{
  "hidden_size": 192,
  "num_attention_heads": 3,
  "num_key_value_heads": 3,
  "norm": "rmsnorm",
  "parallel_block": false,
  "extras": ["capped logits"],
  "init_std_up": 0.0518,
  "beta1": 0.95,
  "max_steps": 6928,
  "dataset": "wikipedia_en"
}
Each number is 128 + 32 x the weight over its row's rms, rounded and kept within 0 to 255. Layers, rows and columns count from 0. Numbers have three digits each. The size before them is the row's rms in percent of the matrix's.

# down: layer 14 MLP down (transposed), 1152x192, rms 0.106, rows 690-703, columns 0-95
# up: layer 14 MLP up, 1152x192, rms 0.121, rows 691-704, columns 0-95
down690 103:150129132118067144141120076063132087125062140155133107122131204127171124149102104152123116126118109104096110131164130128132141085136108096136147106124130153190130037072064164162099099159070131101126101157135119096152135130164176164136023147131149053131181153140126137119139119080140144147
up691 092:089187158034110151106147136128109141149104123131103135161124140152114099088118109129116122132196151185167116159077125065054134116126115119112132144121124108124151112096052141095130081110106136131110085143169149070165096122100142092147060128123138137130109102131186151137123086049136160140
down691 091:099166061157097091111140116078167129126179147162139146139139133156176083148133140102146086159158120114140176150145125162138131131141204120114086157187093149089127098192155124078158125210161147151191144151162111077141164157115159137140164079125080135194140170126119064198132145087130118107
up692 102:132089138098098156132139154200021136200122118138134122111119140101072191152073112108106184107132138094135127154113163134164118141110151104161068125179153173131119075187154171130121174129183129064111127120137145132163079149131100150080095152122154105108150120095127139127062168133114108145
down692 099:049230119060143116132078174119160130161134093031092115147129114173197088169176135136118119139134106106136157088151105111073115114143122169124141101123076151096140197133129128127141129112122114134149134131136126083099197146076102115074163147120095138134089097127098106174116115142173124105
up693 059:078130131073098123146150130134069156159156099113130090140148152127092122181108072142117165097164123124125140121107112072154146099055116137126093137138149152104114110096101162172094131151130129112110172100143160068162121089143164097132107141062137168175152100102138141195085128135079125141
down693 045:171164179120109100147145109077154134118136142186100129115050119146106140103136121105118072156125146129139109137153140128203128103092053153156138067125135128147147094069124071173127143103155126083174118100145159111157085126149067146154185104200184133121107132139156114165102132142108093156
up694 055:110141144087100157155166117128094151128130071122126116142148137168093162155145138111114112096145111077166127090126118084163159078134133133150042170153152171110140142143092171189103090179142129109114137105141148081179116121109132113095111178081142162159199087164124110161114080127100124142
down694 038:153047130134168127120140127114153113145080094175167129141090148143029139146196122147155155136161100178143108142098168104119097118115097119157125077145161043153129144103090126133107087140109155152169157155094111161101070137132156147089088129104133088126102118076114187137122090182149083117
up695 095:168121185091104199166178142114084112181117119096171135125169135128150100098070134169161174094115101136130101101142118076128152139126075065149162131152094137147071169127110120122129175153172104116113081142127144123180169081164218131109099136092118137129151111113169155119142092093122095145
down695 099:122163144128155098159124102188149084166137126138107082186151147218143130122124160100127147126103136081103112074106093167116117135106082107113166204125148113152140171075181114091147123140137216119182143134142145159075101094161097108167133158165125073127135135155207103176133147063134092147
up696 104:170103133117157150142146130090072100118107093137150096118107118164127110140106126117094137152202056125202090100142124169136151092085126087147060113108149105123070086157060157151094121166138156144096154143174176089101076117119142173068126112105148112182088125123112145119118144195127146098
down696 110:163113174150065101116134142139118137112142180124139128142138133131109121175122078147164075139157057204112136090151136144131081118117159125083083093171173132153170157060177160143129098178146118136189105157136071166132171105119162177098103141062086115145138145101112110131128091207119127119
up697 107:158158132111119100122099108116093161163117120149137122110132141141060171145133141086102088022154096175129132138129121162162133162130126172130174124162101108121125075163044186085116148159170121177140121098185181093172198141187144141101115121133084178177147123109153116157140120117163113187
down697 115:104138196069071129103128106154108151092102070175127156119175115071114112144104101106182071156076197162173109167148140138134114108166115124078115116122079189123152132099177073108148097126115051150133106118133116114090087158013160105105133171117149185105096126154121214082133165078080144117
up698 108:098160167092101096127153133173117103141158148148156103122116176178110161159131100101122112137140118084104103113097086169117164123133102186088107156128095105113106117121102158127123113156164178139108147111133156115141088170181105119158099144098116148182155133133128096144109162134139103254
down698 110:132138129107125121171121127093102172134052146200123173195064149070108205113203140124153121132175198152120083083124089130170153095159164127129142179126097179139120162179208110116161121082163098132131113146098199172177138153111140126113108109112120111131065127165150122094188131098124213127
up699 099:098108109117158164098100197101119114101158152166115074106135119168103113103049149113113137111114128068153138086086103090128102055138142142045108082141138156176068114084114170138123100109114165071061122071127143075217088145159173099097092144113140122156136147108122120118146149137057171121
down699 102:085177155125066123102126126125110141151086146067098122151147123130123153165091164095091122106158121146102155176175124129103125141139109111173152140078153099136192172185178116191096158109137090132128137170121093134067088171118152074152088134139107091107129062121179092103129071150181154126
up700 122:111155110138090052106198167127136161151113122096125142129064149169119134132124134134106179202088138114138113155056101143158104119121153148129096131182141122104129103137083179158114151153147164142094106128103118117100092088167166148151078116075130132145173117191134095136124094140125116101
down700 122:098150164167157106126124128124138138035155192138083159101119137139137098183131062109104104093193102124124118151122118106081142158166146146192164153181103144072133201136091190150112141173126135083053092120175127076135107128167135138074133108109081109160092137173112112123113135169082154173
up701 114:082146138159048142154146086138143228150136067114108091136161115209080187195121127130093087093166099081185189125127120144176166089126108085123104092154143110034120099130145116130130161125116157134128136144155189127122132141111103113107154102133143169169140133152126175175033108102135169177
down701 112:129153175159095097146127138090096137118153115105120199139124128102131191189121118111149161167105132160143153133170153136094100159148103163093171129159062147117120154114130126118125119134099170071172052202128167140092131162136195130203079068140121111127053115071197095147148158102157127115
up702 092:135120142082089129078141164130114136178169120133117131125067173117135182126123109140124141173182109119106143133108122128130173137136079077090161155118170113120094128109156081145142099135168170113124121096119091105120090134086131115147110147111138113180113172105099106114135101149095123116
down702 093:172171168134117183162111155114115124119121119143095122134137067125140137128126121145108137086169096106118108183144104091119084068127203119117143126164116179109131125095060140134140143110143079153155137115177251120124202161175090136058172158132127158142119104126126136193150112195155107129
up703 097:109106106126143132112146138146100154161106095088182151152119103091105145115091072173130132085176145126088164116120154129135093127146096090106127164148176206133066157149104150143127171121155177122137099163194164150194111097151108105065093155110136156083111152094153067098066117117079129153
down703 101:149110122046167156126094106045064090144065107187132067144105140124138166132126169080074134139093080108118096118116161124124147131119109125184177141167152110149149182182130197140127086143134136066137103130152138177125133124098113152133129145159085068103146132144109151104143124189158174095
up704 106:121128139128127186153092170150150107149107077147145111137099202153121131127109088124109132068185126056132110125131184157140157075114160164129100105106129156108108102100047184165142095166073122098097144112107114142133141040148179149155137167100090112152129133135109124162060142143052097109